Weights of a small GPT-style language model, trained from scratch on English Wikipedia.
Architecture: LayerNorm before each block, untied embeddings.
Each number is 200 + 30 x the weight over its row's rms, rounded and kept within 0 to 999. Layers, rows and columns count from 0. The size before them is the row's rms in percent of the matrix's.

# layer 2 MLP up, 512x128, rms 0.139, rows 369-423, columns 64-127
100,208,185,189,196,170,166,210,216,211,202,261,150,229,191,226,197,226,208,185,199,207,174,210,241,177,189,246,246,190,197,243,174,255,252,205,240,197,193,193,202,161,212,189,210,152,155,217,272,199,208,156,189,240,181,199,216,190,160,150,173,225,217,165,194
098,182,227,236,224,197,218,187,185,192,259,230,204,230,188,203,140,225,159,218,224,195,179,200,195,246,192,175,192,158,193,180,245,176,233,296,199,269,223,192,187,164,165,215,189,181,186,181,185,207,191,206,209,171,236,198,180,139,162,215,182,224,217,219,176
091,118,217,222,188,235,187,200,197,188,238,141,222,226,167,222,214,177,213,192,194,207,278,113,206,214,178,146,218,97,222,211,190,207,222,194,216,180,265,217,208,168,189,192,236,178,148,196,170,216,186,163,210,213,196,183,175,221,234,233,136,195,198,233,187
093,228,232,221,189,244,231,171,206,262,221,206,237,242,199,216,224,215,199,221,235,162,200,156,191,157,165,174,195,115,213,168,198,140,222,221,162,224,163,209,204,184,231,174,246,215,200,243,157,164,160,223,197,214,245,200,167,225,141,213,198,251,197,200,236
093,238,211,180,158,156,200,187,208,273,170,164,207,183,219,218,241,238,191,203,203,163,171,197,219,162,151,200,212,203,261,235,228,214,240,202,174,176,183,207,116,219,211,202,192,180,214,281,224,196,212,216,147,187,212,215,251,176,212,175,258,226,217,229,203
102,158,195,263,157,221,212,164,234,231,151,132,180,197,196,198,209,184,229,203,234,186,179,185,200,187,157,187,212,175,144,268,192,169,249,246,158,211,177,170,234,181,248,221,224,188,228,175,148,208,206,215,208,227,220,222,177,197,209,170,202,225,142,267,140
100,171,176,168,201,214,179,206,227,243,196,189,141,189,196,231,226,181,225,236,221,218,245,199,218,235,247,169,210,183,184,248,186,158,206,214,244,185,295,173,178,200,143,247,157,211,240,184,200,159,184,290,153,194,192,215,206,216,192,232,164,195,198,157,177
103,197,205,240,200,205,212,189,185,197,257,264,186,221,225,209,233,159,177,223,194,234,225,210,189,207,190,219,194,182,153,148,223,159,234,202,222,198,248,192,170,154,219,167,250,210,210,244,203,175,253,197,223,197,138,168,187,210,212,192,236,188,227,211,190
093,181,202,187,161,197,233,284,215,218,232,205,157,193,229,216,224,205,219,214,237,181,120,161,202,204,204,185,245,198,235,237,158,195,210,221,176,170,219,133,212,203,185,183,146,209,257,169,215,180,212,210,183,200,156,186,185,190,215,156,173,223,203,163,186
095,232,219,167,200,190,154,220,254,166,207,179,200,171,216,248,181,223,187,217,178,233,187,178,228,166,180,167,192,168,217,195,218,204,227,194,223,254,233,144,155,188,203,158,166,159,200,209,210,168,189,251,207,191,169,220,158,270,149,201,200,274,248,162,218
095,200,218,192,189,226,210,252,115,178,187,194,201,181,149,183,212,199,192,256,204,204,211,156,177,242,235,194,210,208,172,231,197,223,204,190,229,202,159,221,192,189,140,170,254,142,159,243,209,136,175,176,210,201,192,205,213,189,173,234,175,185,276,177,162
101,188,161,153,205,197,185,168,229,207,176,179,245,174,208,190,223,212,191,174,176,218,241,147,269,228,176,233,168,230,209,203,201,225,178,250,211,260,214,199,228,189,225,154,231,178,194,260,186,169,201,196,242,169,172,175,228,147,235,242,205,175,171,174,222
086,222,263,149,187,187,179,152,177,206,285,258,236,143,246,167,184,178,234,147,173,187,242,227,230,177,197,151,178,213,205,214,273,179,177,163,180,158,180,183,193,244,217,200,192,195,288,234,185,201,179,210,200,211,231,205,204,161,187,237,173,186,214,203,208
098,147,168,175,238,174,223,167,262,211,138,206,229,216,196,156,202,186,152,215,187,209,220,200,231,270,227,185,205,191,261,174,166,197,187,214,219,198,186,227,222,146,196,199,204,235,195,221,148,229,201,251,216,239,230,215,191,249,223,186,174,208,129,163,205
097,162,213,172,210,210,200,218,110,158,216,215,163,221,242,195,167,158,275,227,212,186,157,198,162,196,177,212,206,222,214,201,255,150,258,205,212,190,233,221,237,220,155,183,166,209,157,219,198,186,172,235,226,220,148,152,217,191,213,187,203,189,208,191,154
101,243,208,220,194,159,205,211,182,177,174,224,205,138,232,234,215,179,185,253,219,243,225,228,164,163,229,247,235,170,189,179,211,223,197,185,176,177,242,219,214,176,231,204,198,217,188,206,170,173,195,219,218,211,152,219,213,201,218,185,202,230,173,188,139
101,217,236,167,153,199,221,189,158,243,231,173,174,183,216,202,207,209,246,210,255,191,190,156,198,220,250,137,250,207,174,234,190,197,220,164,211,211,199,113,194,188,159,188,230,227,146,264,135,157,181,228,190,176,189,196,172,207,188,227,171,203,176,206,176
100,209,185,196,186,196,216,194,143,191,236,202,216,237,183,186,247,200,187,270,280,209,212,189,199,208,252,185,247,136,212,191,171,205,205,226,197,157,201,181,199,195,216,209,191,193,228,207,153,190,267,177,172,187,225,191,233,290,181,198,196,179,183,166,175
100,172,198,171,167,165,219,256,164,163,217,203,210,154,222,208,246,217,224,189,173,211,147,168,193,190,156,155,175,201,230,225,198,233,137,217,231,143,222,224,221,194,160,203,181,249,184,210,199,220,180,178,194,194,189,244,173,215,173,185,195,217,132,255,198
096,217,239,171,177,212,177,195,207,163,251,225,194,223,179,151,247,141,185,140,203,218,176,159,179,222,253,209,223,192,238,225,257,194,134,199,201,156,214,188,163,198,189,134,209,225,200,206,222,149,210,194,193,233,205,208,181,186,166,192,186,243,253,200,162
101,249,201,192,208,201,193,217,213,204,281,185,200,187,222,157,226,214,178,240,211,150,130,187,184,225,203,200,175,201,218,159,220,125,197,159,152,252,172,210,171,172,200,185,196,208,222,182,193,202,224,148,216,200,271,206,211,188,217,207,219,201,166,173,276
111,231,147,184,139,231,198,230,195,172,261,239,186,187,216,177,242,296,245,218,224,230,227,170,220,223,230,238,152,180,184,226,209,193,170,183,208,194,236,247,146,174,212,224,188,225,188,198,248,228,150,195,198,175,205,223,213,168,231,170,152,166,168,194,218
104,202,205,193,190,192,201,236,168,196,147,249,168,224,217,185,252,242,197,250,219,212,184,226,177,234,257,173,221,172,197,228,210,201,179,171,181,177,218,193,232,165,209,174,197,209,261,241,190,130,215,225,165,189,252,234,223,271,161,194,250,259,145,155,206
095,215,171,188,183,192,180,186,184,236,210,123,176,193,235,204,177,221,199,200,150,233,183,223,193,168,180,133,176,143,187,191,180,221,186,170,151,172,188,230,250,212,230,221,248,226,187,217,184,205,272,244,137,212,126,221,207,220,169,190,206,202,234,180,162
100,179,192,183,191,249,195,163,243,213,201,193,225,211,187,210,225,183,270,225,158,180,181,191,189,153,171,181,238,204,189,262,154,184,250,223,251,185,192,211,195,190,192,237,206,255,214,214,162,210,214,184,175,218,205,167,221,160,156,249,169,206,178,116,156
097,190,180,219,130,174,175,222,176,164,222,214,180,248,247,180,185,227,162,234,219,216,218,165,216,203,218,193,211,200,223,231,240,209,251,253,204,239,185,186,237,202,201,164,202,230,254,218,198,188,197,166,239,173,176,228,199,189,193,214,232,209,167,198,276
101,217,239,169,220,227,179,235,161,209,224,219,226,179,228,237,171,246,173,230,236,181,211,162,215,191,239,213,195,174,199,206,217,173,172,201,223,168,203,246,191,204,168,168,186,210,143,213,214,229,150,199,198,133,204,195,192,188,230,181,212,194,209,229,214
091,235,200,205,179,230,155,176,211,168,212,255,199,169,197,234,244,211,168,234,173,218,186,204,187,235,187,254,178,165,246,180,244,176,211,198,192,154,236,132,161,182,237,181,200,186,198,189,246,230,197,192,198,249,146,178,202,151,150,202,209,197,206,170,222
099,219,197,224,220,150,174,206,209,167,199,198,207,190,236,149,169,171,148,171,206,162,172,258,154,195,168,216,192,189,208,187,306,197,188,185,225,213,185,199,271,217,173,189,197,222,215,197,213,163,233,173,220,189,176,179,243,176,266,161,254,188,199,196,250
096,239,195,283,157,211,132,195,156,240,174,173,194,196,163,207,163,185,233,144,141,277,161,200,205,197,212,188,202,162,191,191,202,185,204,170,249,205,189,218,197,194,198,220,197,206,163,219,223,222,224,198,229,156,144,255,214,186,229,196,207,218,198,225,224
097,226,164,222,233,229,163,178,167,193,291,219,269,208,200,229,209,215,196,164,113,209,222,198,171,171,213,223,182,215,163,199,246,230,238,216,165,199,158,213,187,192,185,162,216,198,177,204,192,194,143,200,247,168,245,217,200,155,206,207,200,170,176,235,208
103,227,223,161,225,221,213,200,147,242,221,211,169,190,207,203,285,189,224,228,221,234,181,292,197,197,217,191,182,178,205,162,192,200,167,170,124,158,168,203,204,203,200,201,215,229,205,216,206,164,156,209,183,265,256,222,179,222,188,228,189,212,174,215,177
097,151,224,175,227,179,150,232,192,135,249,197,196,274,176,194,222,225,188,212,218,188,164,208,216,161,226,227,229,177,245,133,186,221,204,201,188,150,197,221,173,204,191,149,188,207,165,159,184,217,217,215,238,216,215,232,216,127,217,220,214,228,227,241,186
098,245,200,179,213,222,201,181,226,200,205,174,171,204,207,211,198,226,217,228,152,246,210,222,212,244,181,210,159,191,164,170,256,160,260,247,184,167,248,222,232,188,182,179,167,206,248,246,240,214,219,216,161,213,170,204,212,190,233,236,157,232,198,179,203
098,212,201,184,177,152,210,193,202,242,197,220,230,122,145,213,171,182,197,203,195,174,236,197,173,186,208,211,192,164,220,191,202,238,246,243,257,214,259,237,167,163,191,170,207,195,191,157,210,204,160,210,168,203,207,263,238,228,201,226,221,184,195,189,205
093,209,229,176,225,158,204,207,203,194,176,190,182,184,230,204,188,218,218,235,173,258,183,166,180,199,216,200,260,178,213,180,219,193,182,188,225,196,190,200,207,219,186,230,182,194,201,235,253,156,231,251,224,190,172,201,195,151,221,206,160,204,190,199,133
103,216,137,192,225,276,208,207,173,203,228,174,237,182,186,232,183,204,195,177,225,298,134,203,159,216,191,212,217,243,201,132,170,179,134,171,202,207,195,185,159,188,177,174,219,164,211,210,240,219,200,221,168,189,212,233,209,172,232,246,181,213,221,202,174
095,184,203,179,175,259,204,195,206,285,190,237,170,191,231,158,173,228,192,238,224,159,214,185,170,189,192,192,175,190,162,247,199,156,226,195,171,230,223,183,217,200,206,211,150,171,120,246,169,224,268,224,190,216,170,209,201,241,226,214,170,193,176,197,246
090,223,137,207,214,218,195,177,196,206,209,154,193,189,211,225,195,182,177,187,254,228,222,252,205,216,230,201,222,302,181,201,231,168,184,250,166,177,204,200,184,147,171,241,218,164,203,198,189,263,196,208,204,201,218,215,182,172,160,213,190,171,170,164,210
103,168,225,257,200,244,261,183,197,198,212,158,204,203,205,154,178,204,196,146,205,184,171,183,223,225,178,176,225,206,283,257,155,204,201,194,165,236,241,234,240,198,182,171,204,166,158,219,184,192,199,181,199,189,203,167,206,144,163,277,190,183,206,240,180
100,196,162,182,202,201,183,244,158,178,155,189,228,199,225,201,236,173,178,202,242,254,193,214,163,241,173,232,149,178,157,270,210,204,166,202,212,244,206,223,177,201,181,182,223,171,218,223,224,205,154,187,225,195,208,210,204,244,123,207,177,181,217,213,196
098,187,161,232,180,192,204,240,199,209,203,171,205,177,184,232,178,227,209,134,181,209,169,166,251,176,122,150,265,163,207,170,179,207,181,208,136,190,188,184,228,177,196,232,223,256,181,223,194,198,193,208,191,163,215,217,175,173,215,172,175,212,230,225,172
117,219,221,187,226,252,161,150,181,214,212,192,159,221,213,213,276,164,239,247,213,207,205,161,224,139,186,185,213,197,168,157,199,177,227,228,243,188,206,166,248,191,154,211,164,246,218,222,165,223,240,236,196,209,205,202,261,221,182,219,145,208,196,142,188
093,190,165,196,219,255,173,197,191,252,161,216,205,214,241,154,172,224,196,187,197,148,216,194,238,204,199,155,230,203,201,273,203,143,297,207,229,146,198,169,153,201,218,237,214,190,200,222,136,228,229,243,213,169,226,220,147,221,163,152,199,160,250,210,222
094,248,229,167,198,205,111,233,205,264,195,188,188,181,158,150,160,233,173,157,203,224,221,233,181,198,195,205,242,233,219,184,216,196,230,155,198,179,175,197,232,170,188,197,166,174,149,160,174,170,230,190,218,239,146,234,282,157,165,198,245,202,246,155,201
104,182,125,186,199,220,175,219,208,174,168,217,212,231,248,245,221,156,162,118,199,209,212,140,246,256,163,169,215,196,167,253,183,129,181,237,237,137,235,153,199,222,206,257,231,214,179,227,196,176,198,198,180,247,196,185,212,203,245,191,187,212,233,199,194
098,215,175,237,220,199,183,185,224,227,200,186,187,192,168,187,208,177,235,215,234,184,199,198,227,192,166,176,181,182,248,257,260,226,176,167,168,144,224,175,244,216,222,190,182,216,181,212,209,164,259,238,188,257,172,217,201,194,218,186,183,191,254,205,198
099,147,184,209,193,187,211,203,148,185,229,215,159,193,217,196,223,199,130,200,226,209,222,188,187,215,236,222,141,208,199,189,223,141,147,237,223,218,207,161,210,177,182,232,189,211,245,183,165,191,194,238,217,187,192,229,231,249,227,183,203,188,131,183,199
101,213,211,167,209,152,180,196,199,179,185,229,236,149,232,208,251,178,191,203,182,181,229,225,202,227,243,196,172,159,230,200,168,224,182,195,216,203,288,242,193,217,176,226,215,208,176,189,238,164,208,221,153,181,245,164,224,203,211,193,221,210,190,200,172
103,201,114,199,181,193,206,182,183,245,188,191,122,156,230,222,183,252,168,265,194,231,183,210,205,191,182,156,214,156,152,247,229,233,263,196,211,195,218,209,215,230,143,227,197,240,200,186,225,191,184,214,228,215,200,215,212,212,172,203,177,159,152,221,228
102,149,238,225,223,238,212,221,190,195,212,204,224,259,161,212,190,176,153,224,229,194,171,214,179,188,216,192,196,185,199,200,223,226,222,186,218,141,220,206,199,186,169,201,206,237,185,227,204,173,196,190,185,175,199,223,174,296,158,183,233,196,251,198,142
093,241,211,211,170,196,212,179,190,208,195,176,210,189,231,161,210,155,220,205,205,196,135,227,223,218,186,227,144,281,194,163,181,180,181,213,215,197,235,231,184,205,218,270,163,222,195,201,242,254,183,205,216,181,235,215,220,244,204,171,193,237,139,209,202
098,171,187,208,237,182,211,190,209,221,170,207,122,167,196,207,214,185,211,182,232,210,150,249,203,209,207,199,184,217,259,240,207,220,234,183,180,199,224,187,228,210,222,236,180,222,210,207,199,233,220,207,208,221,174,230,178,144,199,169,197,172,220,166,159
105,207,179,215,238,257,161,176,170,190,183,246,222,212,172,206,224,190,226,187,146,237,186,254,175,218,200,188,178,188,165,193,238,171,227,179,196,191,210,183,247,179,166,217,199,208,207,234,214,266,263,219,238,182,218,192,254,209,248,166,196,198,198,240,285
109,218,198,169,226,246,125,222,212,213,181,192,210,180,253,206,151,180,181,269,154,220,162,215,189,253,214,163,201,188,217,182,239,139,229,233,209,179,168,227,200,230,212,172,206,180,187,232,232,260,264,168,217,215,199,136,188,199,246,210,196,199,198,178,252
# layer 2 MLP down (transposed), 512x128, rms 0.0295, rows 369-422, columns 64-127
098,214,202,240,207,276,237,216,173,227,156,176,236,156,235,217,253,199,217,184,164,170,206,205,242,210,202,172,201,204,149,228,192,197,204,163,170,199,190,205,166,235,187,212,228,162,173,216,211,201,188,174,216,207,183,159,182,218,174,170,197,187,161,212,270
093,219,140,175,191,242,194,263,166,170,167,192,182,242,171,205,217,155,186,204,225,190,158,264,216,204,215,178,192,216,227,210,171,242,235,181,194,238,224,156,221,241,180,150,188,228,174,274,153,198,191,229,167,181,172,174,188,184,187,134,242,214,220,198,164
091,196,210,207,199,231,202,284,148,176,174,218,214,190,178,191,157,211,178,181,199,229,221,175,149,227,221,177,224,196,167,189,172,231,185,172,225,232,293,200,202,227,242,182,219,180,253,199,163,125,176,168,233,239,280,244,235,182,203,222,218,198,221,224,203
089,209,217,219,172,178,197,181,241,191,223,230,285,168,195,166,187,209,175,176,232,177,201,214,213,190,206,215,196,269,171,226,193,214,193,131,227,161,163,216,177,181,224,200,194,224,191,179,215,156,182,159,170,235,129,208,208,130,226,160,187,172,202,180,176
100,191,179,204,245,179,245,213,202,163,215,168,150,242,223,161,225,188,184,183,151,209,219,213,183,176,201,221,154,194,226,146,179,142,205,189,139,227,180,173,224,249,220,190,182,218,188,243,211,167,154,245,182,175,210,114,194,217,175,173,233,185,241,210,207
101,191,257,163,216,191,155,200,248,193,297,223,227,207,149,211,195,157,263,168,203,184,236,204,157,197,194,210,189,238,198,170,228,192,176,226,209,219,197,218,222,176,198,221,146,199,272,174,219,189,233,109,222,189,226,208,232,167,196,172,187,186,198,198,167
098,249,182,216,164,165,246,225,221,229,142,180,255,180,219,165,240,234,153,138,223,207,206,146,214,180,244,198,222,213,246,135,160,192,211,182,258,225,192,262,205,191,277,172,207,214,167,176,173,223,195,207,232,193,179,253,234,179,217,182,174,210,198,212,210
107,259,165,235,202,162,205,192,230,165,160,234,179,162,214,217,243,244,227,165,218,224,224,202,243,202,163,185,248,230,144,192,225,201,177,198,214,117,153,148,207,261,186,229,241,184,190,173,226,244,186,178,227,209,192,206,223,187,189,264,164,202,203,196,189
098,216,159,252,192,216,235,203,208,181,206,162,197,211,219,229,204,172,182,197,183,152,239,150,170,238,250,225,187,200,173,218,222,169,169,186,202,191,152,246,217,183,178,237,232,181,196,220,150,236,220,154,254,194,132,204,172,176,237,293,201,191,193,205,201
092,218,209,218,153,168,203,163,219,168,179,232,220,253,137,182,217,205,215,200,175,198,191,227,193,222,214,217,233,181,189,171,170,181,182,209,210,208,229,226,188,228,216,279,211,206,255,161,224,214,243,187,201,180,194,133,228,153,185,158,203,142,197,222,147
098,161,208,205,198,214,184,227,215,167,180,188,186,217,239,214,216,241,266,232,222,201,184,242,216,197,204,243,179,193,263,240,150,284,251,216,204,216,209,181,211,219,181,174,160,199,188,207,136,209,144,170,225,209,235,220,191,148,240,147,174,151,187,172,225
107,246,202,164,228,174,135,202,199,162,264,184,199,221,245,197,147,168,193,228,168,194,215,214,178,221,258,212,230,244,200,192,225,214,177,180,177,168,186,162,200,218,150,228,180,169,198,178,264,192,211,212,176,191,204,228,216,221,198,181,203,203,193,235,220
093,196,184,180,176,185,272,236,246,193,197,207,210,187,181,205,211,167,224,165,229,171,171,161,202,203,171,218,160,208,214,195,209,234,241,178,197,204,215,151,192,164,206,185,197,187,105,157,172,206,185,241,184,185,216,179,203,164,247,177,213,277,207,184,186
099,236,267,243,215,157,184,196,170,192,231,215,147,146,184,227,183,226,220,196,207,187,187,208,189,174,138,204,170,185,234,170,213,214,205,137,240,217,154,172,247,191,179,167,217,211,260,199,213,199,156,197,259,186,176,217,234,173,172,158,170,224,230,227,221
100,214,159,204,166,210,235,195,133,204,182,180,220,190,218,193,218,210,192,220,219,216,170,177,183,168,206,161,202,183,161,171,255,159,245,203,253,193,207,143,171,217,168,158,198,203,197,216,167,229,149,272,254,216,153,165,151,201,200,244,202,193,190,209,152
107,221,225,248,234,215,173,207,201,136,179,206,213,170,193,231,159,191,175,192,236,207,237,166,185,217,236,221,199,217,226,181,211,195,210,196,201,162,189,221,184,177,161,200,177,199,198,101,178,237,244,209,189,208,201,153,232,201,232,217,178,151,221,175,159
102,186,158,195,211,144,202,214,197,130,181,205,235,206,223,195,189,171,181,173,219,265,247,202,254,223,199,234,138,149,164,171,150,198,186,181,159,246,226,177,211,192,170,164,231,184,235,177,200,221,268,170,272,231,233,180,212,199,269,163,197,208,200,190,198
099,176,261,220,205,203,172,208,199,201,210,190,207,164,228,181,203,229,135,212,137,229,213,231,213,182,187,195,153,217,184,251,186,211,201,175,212,220,235,207,190,220,201,223,215,195,201,212,223,229,132,243,209,223,174,233,186,171,189,210,209,194,217,176,232
102,194,192,158,197,205,205,293,181,219,202,193,208,171,201,221,225,262,185,184,182,230,154,231,174,186,219,180,222,196,193,267,228,197,129,211,210,197,217,234,221,225,213,188,219,171,193,172,175,174,155,201,205,151,159,187,151,229,154,158,215,162,199,238,202
092,177,223,180,175,235,197,203,182,176,194,199,163,215,172,159,265,221,213,210,205,181,213,200,218,150,205,193,211,223,180,199,253,244,222,142,141,206,217,213,221,167,182,179,157,159,238,171,190,229,235,181,225,164,289,171,198,183,141,165,277,238,176,162,264
102,255,202,216,203,226,231,174,242,219,164,221,223,245,194,180,180,186,170,145,196,217,136,177,146,152,169,203,224,172,178,205,202,238,154,195,187,146,169,203,179,196,226,195,191,172,227,238,237,247,219,247,192,218,192,172,191,154,228,194,164,161,187,196,185
109,168,158,173,188,186,196,214,253,230,193,177,197,228,179,228,207,168,187,170,192,167,164,211,214,224,140,212,188,203,192,200,213,241,232,146,244,274,232,134,203,139,210,223,192,213,214,175,225,204,205,179,204,201,223,244,225,165,199,202,256,196,201,181,219
102,190,207,244,167,204,185,184,226,207,147,220,222,259,178,214,169,202,242,154,206,197,159,156,252,192,171,206,211,227,242,207,177,202,182,209,211,223,184,215,146,188,217,253,175,179,222,181,202,197,243,165,190,253,170,173,234,166,222,159,203,193,248,236,177
085,155,173,195,169,191,183,201,205,254,188,194,220,257,236,156,187,226,211,233,171,225,224,246,220,202,249,235,227,201,158,193,168,205,219,130,180,166,186,227,255,229,208,178,262,280,180,212,195,211,236,218,172,245,173,257,166,242,152,184,174,205,225,170,209
095,193,198,181,192,210,161,192,211,191,134,191,181,237,177,189,224,238,228,180,194,188,197,147,234,252,172,227,204,171,173,217,210,231,225,158,171,168,184,195,182,164,189,220,214,151,170,195,232,165,231,180,156,189,206,190,158,278,250,217,184,157,147,211,210
093,193,220,142,208,239,177,222,232,240,197,244,257,234,141,206,206,215,213,175,150,210,212,192,191,229,210,190,183,159,205,230,209,130,186,151,222,193,231,212,214,186,214,252,163,200,159,156,214,166,198,245,183,196,188,268,212,170,196,201,163,196,187,218,127
107,179,222,183,153,226,165,229,182,201,227,171,213,157,199,167,148,217,231,180,147,144,243,173,193,209,220,182,193,281,182,159,180,219,168,216,218,270,247,184,191,147,194,210,237,212,186,235,208,178,206,159,285,195,202,193,199,169,193,224,219,226,210,209,218
089,151,172,180,174,209,209,183,213,226,165,187,194,230,156,191,137,231,217,211,249,223,255,235,167,149,225,222,223,230,179,167,216,178,169,181,177,202,168,193,214,147,180,202,234,207,165,209,145,219,196,195,212,171,251,153,215,254,148,244,261,226,177,214,208
101,218,175,178,148,207,205,123,184,187,187,220,200,206,153,233,215,219,125,181,234,220,223,231,223,186,176,208,192,186,209,217,208,197,212,227,214,222,159,161,144,174,260,239,236,191,208,191,273,195,210,193,211,227,202,195,108,184,118,246,203,212,233,191,208
099,207,236,228,237,159,209,234,175,210,197,213,202,205,140,141,173,243,254,197,256,187,231,201,179,210,183,199,189,171,192,195,256,231,212,227,177,130,123,223,173,177,190,188,208,194,199,200,143,195,267,266,191,242,194,217,145,195,149,220,165,155,250,173,206
102,158,260,180,225,188,187,156,190,220,230,197,151,146,133,193,178,171,247,171,222,252,215,166,208,227,184,219,188,212,205,209,227,221,160,129,156,211,226,263,239,224,256,179,220,215,195,212,229,223,195,198,179,197,230,193,240,149,226,210,215,196,145,219,202
110,230,185,194,164,223,218,192,157,245,214,184,160,197,180,213,142,188,207,191,155,252,168,167,211,198,174,204,177,230,282,178,201,184,223,177,206,170,172,226,219,203,241,176,225,202,191,249,205,195,221,223,196,176,213,195,175,220,246,240,161,182,237,187,155
092,237,165,223,195,220,226,145,240,190,210,212,231,188,153,199,155,220,212,138,195,175,218,215,182,194,190,190,148,221,162,254,220,221,181,235,225,170,237,202,247,179,238,213,181,188,185,213,199,188,114,201,167,128,169,189,234,199,192,159,235,155,218,180,151
100,182,153,224,196,168,209,160,207,178,251,263,199,221,167,180,243,195,209,214,179,240,185,168,211,224,200,254,182,182,174,183,199,205,197,206,211,211,191,137,191,199,157,205,234,199,214,205,206,208,207,217,147,144,246,247,261,213,223,226,263,247,199,216,185
095,234,201,217,196,218,194,167,183,195,180,185,215,198,209,247,179,198,155,271,158,217,206,240,202,190,166,157,171,186,204,226,220,189,160,209,200,226,213,216,181,210,201,257,219,204,188,177,202,197,201,168,230,201,265,214,207,147,213,251,206,278,213,149,215
100,198,166,221,144,179,216,227,237,194,220,191,187,184,163,182,193,213,166,182,150,172,199,186,216,152,159,181,207,244,145,194,178,203,217,210,261,283,274,251,238,170,204,181,150,183,223,259,215,220,184,184,185,192,208,201,218,250,194,213,201,177,173,181,207
114,149,199,210,187,168,199,212,172,231,247,176,187,218,193,247,140,233,148,228,218,200,216,221,199,218,133,132,208,195,208,219,203,199,182,212,197,219,194,189,240,205,190,277,196,171,223,185,183,136,160,183,225,158,173,200,186,224,191,197,201,203,256,161,227
088,219,238,239,214,174,211,211,182,191,198,188,172,284,178,225,213,188,209,190,185,183,215,184,217,223,250,175,209,231,175,248,205,159,199,216,195,195,235,238,156,245,203,196,213,196,138,144,203,191,187,204,173,202,184,212,157,234,184,188,180,239,176,267,210
098,230,232,148,179,204,211,222,172,206,177,238,150,194,133,209,209,208,174,195,180,213,110,215,223,158,126,140,220,168,189,236,199,219,171,225,210,186,184,184,203,211,196,234,192,245,219,224,236,181,192,246,211,197,206,160,228,205,242,187,206,251,222,218,195
108,217,197,218,169,187,150,197,206,206,195,196,184,242,240,187,207,275,228,218,246,197,258,199,183,156,187,208,227,223,251,222,200,162,224,218,252,171,228,198,174,216,201,212,197,139,224,189,167,194,199,172,187,132,224,230,178,127,229,182,173,228,205,197,251
107,236,200,151,246,171,161,191,223,187,263,188,197,224,175,152,188,181,185,189,197,193,209,174,210,172,206,133,224,249,216,197,190,187,215,192,166,242,198,211,244,185,214,207,199,186,188,205,191,209,236,164,199,207,215,189,178,235,200,235,193,182,200,182,247
094,244,179,164,183,210,256,243,198,256,201,197,232,212,231,171,210,177,208,223,173,195,212,211,142,192,232,208,145,226,117,219,230,264,178,156,208,204,189,137,216,233,180,191,174,167,257,210,200,183,213,197,188,194,197,181,168,239,205,218,166,203,209,214,217
127,205,189,204,192,196,184,160,183,180,198,168,230,159,206,185,208,163,260,234,252,170,201,207,189,185,198,215,218,175,175,189,173,223,181,252,214,172,199,200,225,273,184,215,168,170,229,208,184,133,184,250,139,219,222,203,281,183,226,229,139,212,180,185,201
090,174,224,220,168,152,172,153,191,224,228,222,189,239,167,180,173,229,233,210,177,215,196,251,186,144,228,217,194,213,238,251,169,154,249,253,227,234,238,237,293,202,223,230,183,197,184,224,180,211,209,184,198,195,267,191,186,165,201,211,184,148,131,179,160
094,138,219,166,190,241,171,121,234,212,193,207,249,160,204,186,175,242,242,166,191,207,193,145,201,259,169,185,207,208,203,219,238,214,181,173,201,200,236,285,232,197,199,171,260,229,193,224,172,242,182,229,258,193,215,159,250,200,168,204,246,153,157,198,179
098,233,167,189,205,176,224,216,137,236,171,180,184,232,162,214,171,255,155,216,187,211,180,239,222,177,191,208,157,204,238,288,158,230,194,220,185,191,171,158,173,203,182,222,173,219,173,211,190,223,206,195,219,181,184,226,244,227,164,168,208,208,209,181,194
105,177,192,205,217,247,190,170,168,185,225,249,161,253,229,151,181,225,214,206,260,241,218,121,180,181,280,203,202,198,214,188,169,177,178,165,165,148,220,212,168,220,212,207,163,183,209,175,214,201,200,197,181,191,158,166,219,182,185,178,214,256,225,247,224
104,243,209,240,195,236,171,220,145,199,204,192,159,218,196,196,149,196,179,194,169,197,204,156,206,169,228,190,171,186,183,201,155,203,202,153,174,187,195,216,203,241,173,166,223,213,193,249,206,165,214,170,253,176,254,240,219,273,187,177,272,217,220,200,175
102,214,211,206,172,209,236,246,187,238,209,162,174,249,200,253,181,225,244,192,207,216,182,205,150,189,185,167,192,243,151,200,137,189,200,186,225,229,242,135,228,189,237,283,186,201,195,187,179,166,184,171,222,182,222,157,210,165,154,156,121,251,215,222,223
099,124,216,204,130,159,223,168,192,166,210,278,210,187,231,128,208,219,181,181,253,209,218,190,199,183,164,196,226,170,209,185,158,202,205,234,158,263,235,184,206,215,213,154,206,206,221,185,210,138,226,217,158,189,210,141,211,218,235,176,157,181,214,263,247
102,233,171,196,217,189,194,199,226,216,180,209,169,174,195,247,161,231,216,170,177,171,200,275,211,235,148,216,193,215,246,236,176,235,174,208,199,170,215,156,193,180,192,216,240,160,185,152,205,238,209,222,203,210,213,260,221,188,165,161,142,203,183,223,176
094,168,213,233,195,157,240,211,227,244,218,235,182,246,198,176,236,191,166,230,167,231,231,222,180,194,140,199,253,157,163,252,175,217,211,187,196,256,260,169,260,202,197,181,231,199,221,214,185,170,206,178,163,174,207,209,144,166,219,209,200,210,187,245,203
096,153,195,202,202,276,205,201,258,211,210,220,213,181,238,197,176,170,190,214,220,224,212,263,214,163,212,226,204,212,149,188,167,232,187,170,157,240,227,145,223,211,229,208,179,151,167,233,153,223,176,189,191,157,205,162,258,226,193,185,198,229,194,169,194
101,200,202,188,203,125,200,188,204,231,165,169,196,146,246,189,257,179,230,213,191,208,183,229,186,185,183,228,220,123,222,209,195,194,185,235,200,225,170,208,168,206,194,214,136,129,186,241,242,249,274,176,190,196,177,195,205,226,181,258,221,234,192,135,197